{"n_kv_head": 2, "norm_place": "pre", "positions": "rope", "tie_embeddings": false, "init_std_qkv": 0.0731, "lr_head": 0.0139, "warmup_steps": 200, "batch_tokens": 32768, "dataset": "wikipedia_en"}
Each number is 50 + 15 x the weight over its row's rms, rounded and kept within 0 to 99. Layers, rows and columns count from 0. The size before them is the row's rms in percent of the matrix's.

# layer 5 MLP up, 256x96, rms 0.161, rows 17-41, columns 0-95
104:65 69 40 27 33 58 25 49 44 51 51 18 41 62 45 34 66 76 45 35 52 45 33 43 54 36 64 69 64 63 09 33 25 45 60 50 37 55 69 22 59 25 50 45 50 41 58 65 49 52 47 81 62 46 72 21 39 67 59 44 41 73 38 38 27 52 60 43 22 42 60 56 80 65 37 61 49 65 41 51 41 51 54 41 58 40 54 71 43 40 28 47 71 30 33 67
099:39 61 36 82 51 54 85 62 44 33 42 53 79 49 46 19 23 53 40 37 50 66 47 76 50 57 65 51 41 40 61 60 53 38 47 54 66 49 38 26 41 60 22 55 86 59 45 48 63 53 51 65 64 59 43 65 64 46 77 46 41 64 30 94 60 53 48 48 51 40 60 36 61 73 49 36 46 37 57 43 50 65 59 60 46 12 51 61 43 48 57 62 07 54 42 55
103:41 67 44 66 68 37 61 32 47 41 49 53 48 64 20 63 65 34 51 57 49 53 60 66 59 21 42 71 54 67 69 46 33 41 62 47 70 58 69 59 67 58 58 39 81 41 46 55 61 96 34 38 67 91 23 41 66 44 50 37 65 60 52 44 23 28 44 34 42 70 49 42 26 49 49 51 40 61 52 52 59 77 44 31 52 49 58 52 76 24 55 34 40 72 57 54
088:23 24 49 43 36 43 75 30 25 29 29 44 25 37 57 72 39 61 52 76 43 49 36 59 47 65 43 25 56 45 42 55 52 42 82 29 46 69 55 49 60 45 48 58 65 39 43 55 40 46 79 56 43 69 55 53 36 40 21 44 68 35 10 26 72 48 57 49 55 34 51 52 27 49 33 29 68 67 55 39 82 57 35 46 61 45 54 57 62 41 68 45 68 63 43 33
098:27 61 57 34 60 37 19 52 34 31 64 70 64 51 42 41 52 51 31 53 61 32 59 34 28 41 78 47 64 88 53 63 58 53 49 60 72 63 57 35 51 53 61 47 53 37 72 27 23 33 43 74 42 50 37 49 41 43 24 41 46 44 41 71 41 50 38 53 51 21 61 58 40 83 63 58 73 30 47 61 59 30 64 49 47 38 55 88 33 49 36 51 47 30 60 76
109:41 62 68 29 58 52 44 54 50 26 46 60 47 64 63 52 44 35 56 73 49 66 60 60 64 42 33 25 68 35 60 51 41 41 39 53 36 68 68 17 52 77 44 39 67 26 66 19 34 44 60 42 23 42 67 65 49 68 45 31 56 62 56 50 84 42 42 48 38 57 34 59 50 23 74 47 63 52 50 13 41 56 54 43 71 45 81 32 34 43 61 61 29 70 36 33
106:49 67 77 39 48 27 28 80 75 35 36 52 38 47 48 63 55 49 51 33 49 67 67 49 42 54 70 49 68 31 26 27 67 47 39 73 53 57 34 45 61 55 22 30 64 39 30 23 52 65 40 45 30 65 80 24 54 62 50 38 46 23 45 47 64 71 45 68 55 75 72 67 37 34 59 50 50 52 26 47 53 35 65 77 35 43 40 47 77 55 56 41 41 54 44 66
118:46 45 46 63 48 39 63 60 71 36 35 71 33 67 40 45 54 67 55 45 00 43 32 57 73 38 47 51 66 52 44 65 58 35 66 36 23 40 50 52 58 73 49 14 54 60 46 39 40 58 49 41 56 21 63 21 58 57 38 39 74 50 43 56 80 48 44 39 65 67 23 51 52 54 76 56 64 34 42 35 70 42 60 64 34 64 63 57 47 36 61 86 40 34 51 28
097:34 61 47 76 59 50 61 62 61 47 57 44 68 34 58 13 71 74 41 59 24 67 64 32 48 49 53 53 66 58 49 53 48 24 40 53 47 65 74 33 41 60 43 19 05 58 54 45 63 43 78 44 65 46 18 64 36 48 59 54 55 51 52 56 81 10 52 34 48 49 41 54 49 59 43 42 59 69 57 57 41 76 46 37 54 59 70 33 18 41 43 49 58 49 59 63
104:32 46 48 33 69 42 55 53 50 24 63 80 34 44 50 75 43 37 59 54 58 64 69 69 60 41 65 46 75 56 75 64 27 60 58 39 75 35 31 06 54 51 51 45 58 66 58 33 51 71 39 52 47 61 48 49 45 44 39 48 59 65 35 72 49 69 47 43 42 20 33 56 73 54 54 36 40 35 56 55 59 64 46 53 80 51 79 77 62 53 43 89 49 76 61 56
105:20 52 86 45 63 74 84 59 64 41 53 33 65 29 36 51 53 44 29 61 44 39 49 64 48 35 63 29 65 50 57 40 56 31 39 58 35 37 54 45 76 53 61 26 56 33 00 66 48 54 54 50 34 30 35 46 66 47 35 58 35 58 69 46 41 63 59 35 43 57 62 56 81 31 59 40 55 50 38 52 56 47 36 39 54 79 67 31 49 55 58 72 37 69 64 65
100:78 43 54 46 34 47 58 46 77 47 68 70 82 56 55 51 54 50 70 70 45 38 29 57 64 65 66 68 49 11 55 37 64 76 65 33 49 43 50 36 48 39 55 31 43 54 46 59 73 53 47 54 50 71 42 31 46 49 50 28 23 76 67 51 10 32 85 63 48 63 42 33 57 37 63 43 40 39 65 45 53 35 47 52 50 38 21 50 81 52 27 51 66 57 59 49
096:33 38 28 76 39 47 70 59 42 48 49 54 36 38 39 45 49 60 53 64 48 54 44 38 80 49 22 40 46 73 39 49 43 43 56 77 52 44 61 83 45 30 59 49 89 22 52 67 38 65 49 50 58 67 60 42 60 45 32 59 54 12 55 49 52 38 71 07 41 56 59 36 60 67 51 17 67 59 56 34 42 77 42 64 34 66 62 30 36 65 42 46 56 50 55 61
097:38 20 27 65 59 41 45 56 49 73 87 56 43 63 55 57 48 57 50 47 67 44 46 44 73 61 22 54 50 24 53 52 39 47 32 81 54 40 54 80 46 33 66 54 63 19 60 67 42 46 36 41 64 50 56 30 72 34 55 74 41 18 57 37 55 68 51 71 41 76 62 59 72 60 45 44 83 41 57 70 58 35 58 34 56 55 22 34 59 37 56 43 40 51 50 65
107:63 44 14 85 44 54 32 65 81 62 40 40 56 55 50 45 53 28 65 62 26 33 34 64 37 52 36 59 55 59 34 59 38 61 66 38 48 36 40 41 45 56 39 77 43 76 50 82 74 48 49 60 57 48 71 48 35 36 70 64 65 61 42 53 37 38 67 46 66 55 38 38 61 58 08 48 59 65 52 55 59 37 46 29 64 58 38 66 68 60 58 14 34 49 27 39
092:66 53 44 57 88 45 63 43 57 45 46 46 57 43 51 37 72 55 52 40 44 29 33 48 69 48 67 31 28 60 45 32 50 46 42 31 49 46 60 49 49 35 64 58 44 19 35 51 76 45 67 08 67 39 62 70 48 65 58 24 51 56 39 48 64 25 65 33 27 48 27 48 57 50 44 70 66 67 55 23 61 54 46 26 20 58 56 47 33 68 78 70 20 49 53 57
098:67 55 73 73 40 16 44 45 26 33 29 59 63 71 43 53 61 27 54 65 53 34 34 78 27 57 49 80 62 51 44 48 63 26 43 62 52 24 46 70 46 26 48 38 60 45 42 41 49 41 50 60 46 35 56 32 76 39 49 65 40 67 33 49 61 74 56 55 51 24 44 53 40 58 41 45 48 75 78 48 53 23 46 56 23 71 28 36 63 58 53 40 68 75 51 33
094:42 28 55 56 73 66 77 36 35 30 51 49 67 49 66 52 58 61 54 52 58 69 80 35 55 41 44 39 59 45 50 58 42 49 36 47 62 55 48 34 37 65 35 83 55 31 75 15 52 49 64 51 53 62 19 57 37 22 74 60 42 44 51 42 48 30 43 42 67 35 51 50 59 44 51 57 47 46 64 42 71 86 63 68 71 65 59 60 36 45 34 51 45 11 59 89
107:44 66 46 64 47 49 57 61 68 29 52 42 26 32 45 49 21 38 61 19 39 39 72 37 65 33 19 64 48 56 27 94 59 47 38 41 62 42 63 40 41 64 40 38 42 44 37 44 61 53 46 83 15 68 69 55 66 59 59 44 42 55 67 37 79 71 43 42 58 49 72 38 57 51 66 84 39 45 48 77 40 58 77 58 57 47 61 60 46 56 64 52 50 57 44 65
112:81 60 19 53 13 56 51 57 67 83 50 52 48 57 49 67 60 62 26 61 54 51 53 48 43 46 53 72 63 30 46 42 45 48 29 67 32 38 35 20 54 55 56 39 77 64 73 60 49 46 65 68 53 37 40 47 51 66 54 61 62 58 59 61 28 77 39 73 47 35 15 51 44 68 17 43 70 48 62 23 38 29 53 37 56 34 47 64 57 61 35 30 60 45 57 38
103:55 46 40 31 45 65 45 62 85 32 58 28 68 57 41 60 48 55 16 42 38 48 35 51 35 43 81 35 39 40 82 54 58 43 56 56 38 67 69 67 37 26 51 62 68 30 44 55 66 59 89 64 76 73 52 49 40 45 40 47 53 39 31 51 48 49 42 67 59 62 56 65 58 36 54 44 60 49 34 33 61 65 64 60 38 70 76 52 75 42 21 29 40 26 33 36
086:38 35 62 41 65 59 40 38 61 42 45 47 30 72 13 53 34 34 62 57 28 58 68 75 73 56 58 56 34 34 48 64 55 67 49 75 45 32 45 77 48 42 41 55 34 36 34 15 32 64 37 47 69 41 64 58 55 74 69 36 36 33 47 57 54 43 37 64 64 60 31 75 54 45 57 53 70 30 55 77 55 30 65 43 59 28 47 33 33 61 35 45 51 72 81 54
088:91 40 56 49 74 52 61 68 57 55 43 59 63 34 24 48 29 42 39 86 34 48 47 30 49 73 45 25 42 42 49 49 36 31 57 55 34 61 92 36 42 59 45 52 65 40 43 72 52 43 63 68 45 75 52 48 28 38 24 74 45 61 41 58 58 78 72 49 35 44 36 77 41 60 64 45 48 56 50 59 78 49 61 70 69 57 44 60 62 55 22 49 65 47 45 44
091:18 46 32 49 33 39 72 49 45 68 53 59 33 50 59 41 54 62 22 66 54 51 53 50 51 59 69 29 73 31 48 46 29 73 28 75 76 54 61 56 43 53 37 66 63 51 54 65 49 65 49 33 58 49 63 54 37 67 33 23 40 36 46 43 63 33 45 58 23 33 71 48 93 78 53 26 63 44 48 64 54 51 59 79 77 44 58 35 48 64 43 65 32 44 57 27
100:15 25 60 48 57 53 59 50 76 41 40 46 63 59 53 50 40 32 52 41 46 81 47 84 85 67 48 48 45 73 55 51 76 47 38 54 63 27 51 49 77 59 66 45 75 59 36 42 24 47 34 38 48 40 55 49 33 46 69 63 25 59 53 62 32 68 60 39 56 44 80 26 77 46 36 44 22 79 46 46 60 35 58 40 62 33 48 49 33 62 43 67 62 56 58 44
# layer 5 MLP down (transposed), 256x96, rms 0.151, rows 17-40, columns 0-95
103:29 54 37 48 39 49 37 51 33 71 58 83 62 37 43 50 43 71 65 55 63 44 36 42 32 48 35 36 34 44 59 55 47 08 61 65 68 42 35 41 05 62 51 47 48 42 44 62 33 69 59 47 68 53 76 56 37 39 48 34 45 50 59 35 76 35 50 33 68 49 33 35 42 48 45 08 46 43 37 52 63 67 54 44 42 29 42 27 44 59 63 25 36 74 77 48
101:60 41 49 42 16 60 63 44 31 68 52 57 29 54 33 50 35 43 60 35 46 42 56 63 42 78 82 69 32 15 57 26 55 48 52 53 72 39 38 29 73 39 68 42 33 43 56 32 51 29 61 51 46 47 60 55 28 20 56 61 27 68 61 41 35 29 24 35 37 37 24 67 32 47 59 72 49 58 22 36 52 42 58 58 24 35 45 56 57 38 51 53 69 35 62 59
096:60 62 67 33 55 73 31 29 80 46 43 62 60 63 57 24 54 45 57 62 34 47 59 56 62 43 65 55 31 26 37 13 58 33 49 23 20 58 37 46 50 52 60 49 62 60 65 35 42 72 73 51 44 81 21 63 57 53 47 46 83 52 64 33 30 66 41 61 70 48 77 47 57 49 53 58 27 49 25 73 31 43 65 47 44 50 42 63 39 42 50 50 77 64 47 36
095:71 45 80 42 44 73 28 60 79 53 57 32 36 49 55 42 00 61 65 36 58 33 63 31 54 48 57 36 52 78 74 40 61 56 53 58 41 45 45 53 51 46 63 52 51 37 76 56 47 41 44 53 72 28 42 39 48 43 51 66 34 49 61 52 63 46 41 42 47 65 00 54 67 41 49 59 52 52 48 44 44 33 70 53 31 39 45 50 39 41 57 71 50 64 59 66
101:66 31 55 24 38 47 64 51 59 45 46 58 45 44 59 39 37 52 32 39 46 53 55 30 66 57 55 42 29 18 33 50 47 41 49 33 42 66 41 53 23 61 35 50 44 35 00 39 30 49 39 55 61 41 62 59 49 39 58 49 57 53 57 44 58 53 65 65 58 55 12 38 83 64 49 61 36 62 43 23 43 48 73 34 38 41 10 76 35 47 44 31 23 56 60 58
107:34 37 60 74 46 24 51 45 55 53 61 22 45 36 67 83 64 70 42 54 62 11 42 67 49 34 62 41 44 36 52 71 60 25 29 36 43 44 47 45 79 50 52 44 36 66 44 61 87 72 38 41 46 41 42 45 51 17 38 58 42 27 60 63 62 68 32 38 38 67 78 39 51 69 62 39 18 60 55 64 58 55 47 61 38 58 47 45 57 47 53 40 49 58 38 80
103:60 74 47 36 27 50 41 53 57 64 58 83 76 70 32 55 48 28 68 53 31 19 20 50 37 33 61 06 33 47 66 76 25 61 48 68 59 44 40 47 45 68 45 42 77 50 53 52 63 48 26 37 47 53 19 49 54 43 53 48 44 54 58 20 38 76 58 41 45 62 39 22 57 51 40 40 33 60 41 40 43 43 39 45 54 47 26 48 70 48 50 43 41 48 26 60
116:58 56 48 42 75 54 38 49 23 58 74 90 50 65 52 65 27 53 37 62 28 37 42 37 52 22 54 51 50 42 47 55 33 41 42 47 41 32 82 50 43 47 59 26 37 67 86 55 49 68 39 17 82 52 44 35 48 62 59 36 46 55 39 43 61 54 72 42 53 62 82 42 29 42 62 74 52 65 53 82 46 44 63 64 61 47 64 61 50 35 57 59 57 17 41 51
097:54 73 55 37 37 63 52 37 45 56 72 65 51 44 52 41 37 51 66 50 62 50 11 74 47 79 51 24 49 60 34 45 59 59 12 58 45 59 39 46 36 60 53 59 36 29 30 55 30 48 49 42 90 46 59 50 58 46 58 36 42 52 73 62 40 74 53 34 63 32 01 42 63 52 58 36 45 28 74 37 48 54 69 65 53 62 46 52 70 66 59 30 59 36 42 72
103:73 46 53 52 46 42 32 49 29 40 64 51 32 42 72 51 48 59 64 56 34 51 73 39 39 47 48 36 35 27 36 63 39 50 23 43 73 69 43 25 44 34 72 41 47 29 63 67 30 30 57 44 35 32 40 23 58 73 67 40 78 56 48 26 66 40 66 45 46 64 61 57 41 63 58 83 55 42 33 39 57 29 28 58 36 25 29 54 32 49 59 30 29 75 44 68
104:64 62 23 61 57 22 23 35 55 48 54 99 59 60 23 64 39 51 45 66 52 46 42 58 56 59 54 52 51 17 68 44 71 46 39 35 56 37 62 47 30 58 61 52 34 79 49 31 74 63 46 33 56 50 35 67 55 53 49 65 53 57 44 37 62 38 30 44 79 52 80 42 53 63 41 52 29 29 70 51 49 55 67 35 37 36 29 43 43 61 27 63 60 60 51 68
096:43 62 38 46 58 71 42 10 61 46 53 21 28 60 58 67 61 45 27 55 65 45 53 49 75 41 82 47 58 57 45 42 56 47 53 55 29 60 54 34 37 54 65 31 46 79 31 60 22 24 47 48 55 53 32 45 51 53 56 75 43 32 49 44 79 56 40 45 65 41 35 79 68 29 53 36 56 77 41 10 65 55 48 56 65 50 21 49 53 42 58 75 68 49 60 54
097:37 39 52 59 49 63 66 59 39 55 39 82 49 58 53 54 33 47 45 46 68 51 56 44 43 36 58 58 35 91 29 81 45 77 64 41 50 66 67 74 75 33 36 48 34 24 49 79 25 38 31 57 67 48 70 56 24 54 52 33 45 61 35 44 32 47 26 65 50 30 68 63 58 60 23 42 50 24 33 45 54 45 54 68 46 61 50 37 75 37 43 57 66 33 31 42
094:55 44 50 41 46 52 63 47 50 19 60 61 59 42 44 51 83 58 32 44 38 68 14 61 52 45 43 62 38 33 29 40 39 39 55 45 23 65 29 54 46 56 23 55 50 77 40 35 56 60 44 36 27 62 47 42 34 41 67 74 69 53 40 64 31 40 39 31 46 52 99 65 61 28 52 67 63 59 77 35 36 70 28 38 47 45 40 54 41 35 27 53 51 64 57 30
108:68 43 70 65 48 35 46 47 68 48 46 46 49 45 41 36 48 44 24 39 76 28 50 50 42 33 42 40 48 32 51 41 50 63 44 32 57 88 21 62 40 57 54 56 40 27 43 41 32 65 38 61 35 72 32 50 57 38 40 58 60 41 60 71 43 66 43 61 59 42 22 02 66 31 43 06 38 42 48 57 63 44 46 65 57 49 40 55 97 40 55 59 43 66 42 41
093:50 46 34 73 50 62 70 45 54 49 77 29 44 61 32 62 48 42 44 66 57 59 36 45 57 64 53 50 44 65 67 81 39 42 61 41 74 55 76 43 63 29 36 56 56 60 69 41 43 70 52 61 45 31 60 65 27 53 47 30 54 51 35 92 67 47 30 44 42 81 05 46 45 63 62 64 34 50 39 35 49 42 59 54 34 42 72 29 65 61 30 53 76 30 72 48
097:61 54 60 48 47 34 29 40 48 40 30 48 54 78 46 27 44 50 60 73 20 72 33 63 59 52 51 44 61 72 60 29 66 66 56 41 71 66 66 71 54 74 71 45 00 08 44 41 68 16 54 62 56 64 46 56 56 58 38 62 63 64 54 70 64 53 23 32 57 49 43 37 45 38 52 45 41 44 49 42 65 70 60 42 72 66 55 42 47 70 59 46 51 65 51 53
094:49 20 35 70 74 46 54 60 46 30 62 47 51 59 44 59 56 69 19 59 38 43 67 46 46 42 48 56 39 42 35 24 60 62 61 51 40 62 46 59 27 48 52 39 51 55 42 32 35 48 84 57 25 46 22 56 32 29 35 62 10 49 52 36 44 50 68 41 59 79 20 61 37 39 50 45 41 86 49 52 81 77 71 64 54 57 57 64 49 48 24 50 33 38 61 43
106:56 41 43 23 60 44 37 23 42 44 53 62 40 36 38 65 85 29 50 49 46 46 26 53 34 49 51 51 42 44 44 34 52 60 51 63 45 57 33 92 91 24 60 64 81 44 47 68 51 32 48 41 43 38 56 29 28 40 45 47 40 27 50 33 18 61 54 63 51 27 35 45 14 34 52 45 25 84 40 39 57 51 53 58 71 53 42 39 48 44 34 45 53 54 58 42
105:47 51 54 53 72 54 53 62 53 75 53 27 46 45 37 55 29 31 38 43 36 55 47 29 37 56 38 53 48 42 37 26 72 68 50 48 55 66 37 52 69 58 53 56 57 38 59 44 62 44 65 63 58 56 70 38 39 45 40 42 52 54 46 78 27 53 35 39 47 50 00 40 62 53 65 42 36 68 41 55 67 73 34 41 52 48 60 19 50 55 78 61 52 57 54 41
101:67 65 49 66 66 18 52 40 49 40 07 52 60 26 46 54 29 44 59 43 75 49 22 63 63 38 54 36 75 47 75 60 53 58 56 44 52 41 44 51 45 33 37 39 56 26 62 23 57 38 34 64 55 77 52 57 21 67 41 26 54 73 65 64 35 75 33 64 58 63 84 45 40 32 69 47 49 43 59 44 52 58 34 68 42 31 52 53 47 44 60 33 65 57 23 55
091:44 43 51 46 47 63 74 35 58 33 42 10 61 34 48 46 30 69 61 50 55 70 59 65 41 70 48 49 26 36 19 57 58 31 73 50 48 53 73 54 53 51 41 65 56 80 65 76 52 27 51 26 54 58 50 47 46 51 44 68 69 22 72 29 53 46 70 35 54 38 08 58 72 56 50 29 36 59 56 40 48 43 48 64 53 80 55 49 31 60 38 65 34 27 46 54
092:53 40 84 43 40 53 67 76 56 68 64 73 42 39 60 60 41 84 70 63 22 48 84 36 65 35 74 28 43 39 24 54 52 37 44 65 41 59 58 48 22 53 38 77 48 57 60 60 44 35 57 48 40 35 46 48 38 48 48 53 69 46 54 32 45 54 62 30 52 59 91 39 41 54 38 35 25 51 41 50 22 28 56 48 46 55 41 49 16 41 52 53 72 41 65 66
097:52 56 38 46 54 63 40 40 49 54 56 21 66 76 52 88 44 00 33 41 55 59 74 51 48 38 42 76 52 61 58 70 47 33 30 51 29 52 53 44 57 47 45 39 59 42 60 49 16 64 46 52 57 33 15 37 51 36 62 34 60 60 46 64 70 41 88 64 54 67 18 70 27 65 37 45 56 49 42 39 44 31 33 57 29 44 57 61 47 58 41 47 52 57 44 47
# layer 5 MLP gate, 256x96, rms 0.174, rows 18-41, columns 0-95
088:45 37 36 43 28 87 53 51 24 38 40 64 29 47 31 41 50 57 52 41 36 49 44 61 31 56 59 53 45 87 73 52 77 47 84 38 58 47 70 64 64 78 74 59 48 47 39 69 48 52 40 37 58 50 73 50 70 42 43 59 36 35 48 34 47 64 23 31 61 64 27 37 47 22 35 49 57 72 50 67 55 64 36 27 84 53 59 45 70 54 61 56 42 31 50 51
115:55 48 22 59 31 31 63 77 36 64 53 50 34 42 42 56 31 26 64 58 22 39 62 42 42 51 57 52 64 20 43 38 43 46 33 54 61 60 70 25 57 60 52 48 40 48 55 54 57 44 45 27 82 69 39 41 51 43 69 15 77 35 45 55 61 32 44 52 30 55 26 51 37 50 70 64 56 76 41 69 70 57 77 56 44 27 46 44 59 15 51 54 35 80 58 53
100:66 58 49 31 53 64 51 53 47 32 46 68 45 27 46 27 44 39 65 45 66 69 62 32 55 27 63 70 46 65 85 61 41 56 54 73 42 56 58 68 51 28 51 39 50 44 74 32 64 54 43 74 54 51 27 28 46 63 61 59 28 47 84 50 44 51 44 52 63 58 63 55 55 20 49 84 43 67 34 64 07 57 80 60 64 71 66 64 43 48 49 48 33 32 49 39
103:48 62 82 75 43 73 58 68 70 33 54 70 54 48 65 54 46 30 46 48 42 58 69 58 39 58 51 34 49 43 48 45 71 46 61 69 52 44 72 49 69 55 60 50 45 59 57 45 79 61 44 59 44 64 35 45 31 30 77 29 67 39 38 66 37 64 48 10 33 68 32 64 57 72 73 42 18 60 57 51 43 55 13 49 53 47 29 51 18 61 32 72 59 49 42 61
101:54 69 64 51 45 30 66 64 47 44 61 79 65 54 50 48 39 41 29 51 17 74 59 48 34 67 51 69 57 48 59 60 51 48 43 69 92 53 33 29 55 47 61 46 50 63 50 35 60 84 22 72 42 27 30 33 63 22 63 59 49 37 50 63 50 34 50 60 62 34 55 71 45 75 28 23 61 49 56 78 47 47 68 61 29 48 47 61 64 34 35 42 61 34 67 54
101:39 83 75 73 33 12 33 72 37 70 60 70 65 53 35 48 44 48 46 49 58 61 82 45 50 44 78 46 69 37 29 38 47 42 67 50 70 38 59 54 65 60 45 31 42 62 48 61 61 45 16 50 41 35 65 57 54 62 45 53 43 44 48 63 55 64 82 58 48 64 55 27 42 46 69 60 44 55 32 68 68 60 40 68 14 22 35 41 41 59 41 46 45 34 57 27
111:51 67 56 49 54 29 43 60 75 81 21 39 30 54 60 52 50 18 46 64 32 31 43 35 57 34 51 46 42 28 59 21 50 65 24 56 73 13 46 42 64 64 76 23 35 53 34 43 63 66 48 56 43 57 64 32 64 44 72 55 20 46 32 39 51 68 43 46 43 54 46 71 35 53 55 48 51 56 78 37 36 55 43 60 56 27 23 37 60 70 61 57 60 63 65 62
101:60 44 68 57 40 42 51 63 53 22 43 13 41 66 39 52 52 79 59 44 63 18 59 54 52 86 66 52 37 43 64 44 62 37 84 52 67 53 34 66 55 43 66 32 37 45 73 70 60 60 45 35 41 48 80 32 68 28 45 47 59 50 43 27 30 52 44 56 43 41 54 66 38 76 39 52 60 76 27 31 63 31 42 69 50 41 59 54 37 47 69 75 52 68 60 69
110:62 34 27 69 40 45 34 40 59 36 30 24 49 63 26 39 61 27 46 79 41 54 63 72 56 44 76 55 35 50 63 38 61 62 43 27 47 75 43 42 33 49 41 58 57 47 51 17 73 39 17 59 45 49 75 32 85 37 36 62 42 71 30 60 36 72 16 48 35 55 42 53 60 36 45 57 46 49 43 61 64 45 19 66 46 58 44 58 46 60 54 31 41 39 62 46
121:61 36 49 49 54 45 40 34 45 46 44 55 40 55 49 74 49 44 39 56 68 57 60 45 55 48 59 30 73 32 40 59 63 13 61 47 15 60 52 12 55 54 41 29 21 60 29 57 62 36 44 40 55 31 53 78 48 58 57 22 50 62 65 58 43 16 49 50 54 82 27 27 39 54 39 60 49 56 63 89 50 16 68 43 55 62 63 44 47 35 52 69 39 67 40 45
096:55 60 76 74 65 52 22 23 45 59 49 33 41 58 51 89 73 53 49 44 56 37 56 37 44 56 54 60 53 32 26 38 71 48 56 45 44 56 60 61 40 46 62 60 30 58 35 91 26 32 36 77 57 13 65 56 43 29 63 34 45 53 43 59 55 41 31 29 41 45 48 45 48 61 30 46 82 77 40 44 59 53 56 64 69 64 61 58 54 48 28 73 50 59 51 72
089:65 51 63 55 23 57 50 64 55 41 34 44 51 69 80 69 44 36 62 65 37 40 49 47 58 50 28 43 60 60 61 52 70 49 55 60 50 37 15 33 64 72 86 38 60 36 42 58 25 71 55 37 29 46 55 41 86 61 74 29 47 56 43 76 73 69 90 50 48 77 41 52 36 38 56 49 42 48 43 54 59 44 53 50 67 41 76 41 56 63 47 84 55 45 43 42
100:69 42 27 53 41 47 45 45 29 44 51 53 18 52 50 42 39 25 26 60 28 72 48 39 58 46 44 55 53 60 68 70 32 34 45 42 62 18 44 71 48 24 59 50 78 53 87 48 49 33 18 55 59 59 71 38 59 53 57 71 38 43 55 59 48 27 40 61 31 80 42 61 58 80 22 48 85 63 53 60 51 50 57 71 34 37 50 66 62 40 54 42 47 54 56 68
109:63 40 75 31 49 37 44 54 40 45 53 37 50 49 31 59 77 38 37 50 54 59 49 79 34 66 60 37 53 52 61 29 42 91 23 48 65 46 65 59 65 77 63 79 61 43 36 64 70 42 39 64 58 52 53 40 80 65 59 85 45 74 39 50 65 61 35 62 38 48 32 50 51 38 29 13 56 43 37 42 41 52 47 54 51 47 24 49 62 53 44 39 91 35 50 55
096:50 49 60 56 42 59 39 47 31 67 32 57 65 30 33 51 47 32 47 30 58 49 39 32 63 43 74 47 70 26 24 53 58 63 74 50 22 51 37 60 40 53 43 46 50 73 45 69 39 35 21 44 69 32 88 52 68 22 59 57 56 39 51 33 20 47 51 60 61 45 88 66 40 57 51 57 45 41 45 48 52 34 43 64 56 40 20 69 57 29 27 21 31 43 41 46
099:77 56 37 49 69 76 45 57 42 55 34 48 35 53 47 44 56 40 64 74 72 55 56 48 43 60 34 57 48 45 47 84 62 54 63 52 52 34 72 67 66 38 54 52 39 69 55 59 53 57 48 60 55 58 20 45 61 54 36 64 62 37 44 71 12 58 65 57 53 37 90 31 64 51 60 52 45 31 60 74 21 37 65 45 55 26 45 98 74 55 36 65 46 39 54 35
104:60 29 56 53 42 87 57 43 47 48 54 44 35 39 68 72 54 36 52 63 58 61 82 38 31 16 44 62 70 43 27 83 45 28 44 46 66 47 32 35 41 62 23 60 50 33 54 34 52 32 56 51 45 65 44 59 53 30 65 64 39 26 56 49 55 47 68 44 62 76 62 60 76 31 64 22 50 32 46 31 47 52 41 76 29 42 65 68 49 56 31 40 55 46 53 79
107:53 30 44 52 41 51 52 65 49 38 78 28 54 48 51 65 46 45 63 36 34 66 64 52 47 62 29 52 53 72 47 81 37 53 37 39 53 45 42 45 74 72 49 59 54 54 84 42 30 65 40 45 40 68 58 35 49 40 37 59 64 33 47 73 48 83 71 59 54 62 68 19 54 55 47 43 59 27 64 89 10 40 62 62 28 73 45 37 41 43 35 56 25 36 59 42
114:54 58 80 27 59 37 62 25 42 24 34 39 64 48 67 45 31 45 12 53 35 50 43 43 63 75 45 41 34 70 45 68 66 62 52 98 68 45 54 50 67 28 78 65 49 57 40 38 73 52 60 68 37 61 46 44 54 53 50 47 71 49 63 61 53 35 66 53 63 29 58 41 44 26 55 60 65 81 47 49 56 68 61 45 45 42 42 41 56 77 81 41 68 50 45 41
098:73 44 49 56 48 50 72 68 63 62 59 39 54 50 39 54 48 33 32 30 62 38 62 48 55 54 58 48 47 40 64 58 40 65 49 31 53 82 56 80 69 30 53 79 54 46 64 66 50 51 48 39 90 73 60 45 37 67 73 43 65 64 62 63 40 50 51 83 53 59 37 53 57 48 52 57 77 44 62 31 46 40 46 83 44 53 38 47 97 49 42 17 41 28 70 58
091:70 72 69 71 55 49 51 51 53 80 39 65 59 52 65 61 53 42 37 61 77 37 36 18 40 65 79 46 58 62 21 62 45 35 32 58 63 43 56 31 74 70 60 65 52 55 65 95 59 45 32 53 47 62 62 36 57 42 51 44 66 73 60 48 41 46 61 54 47 44 46 07 57 42 56 48 33 26 45 47 39 67 32 43 26 61 41 76 56 64 55 59 42 30 38 34
090:46 23 41 63 56 57 48 51 38 45 65 43 35 00 29 39 61 49 61 46 54 39 62 29 46 59 52 38 44 71 56 45 56 35 41 50 42 45 44 45 70 72 24 30 61 74 55 59 51 45 50 56 43 27 44 47 25 58 47 52 18 47 72 34 30 49 29 58 20 24 53 45 55 44 53 66 49 52 55 52 30 59 40 62 61 71 44 44 13 24 67 49 57 46 59 89
100:64 23 49 65 43 55 65 38 54 56 25 36 63 29 54 54 51 19 79 67 47 75 57 38 50 75 65 66 50 37 54 37 65 48 39 22 77 51 29 52 53 55 73 54 50 54 38 23 45 42 74 62 38 69 49 49 67 17 44 67 69 48 29 45 21 60 29 73 58 43 41 56 65 45 54 44 51 47 38 75 21 31 38 40 31 55 44 37 59 51 39 40 44 62 27 63
101:55 45 55 57 75 35 42 51 54 30 49 45 50 38 49 39 68 50 51 61 66 43 40 54 64 34 60 76 70 38 44 54 21 57 17 68 37 30 33 66 11 54 15 37 28 49 66 65 29 65 43 46 57 58 60 42 47 47 50 42 56 36 42 76 51 54 37 43 54 78 26 38 17 40 79 38 80 23 65 43 53 49 51 67 24 53 39 45 63 36 50 36 37 49 59 59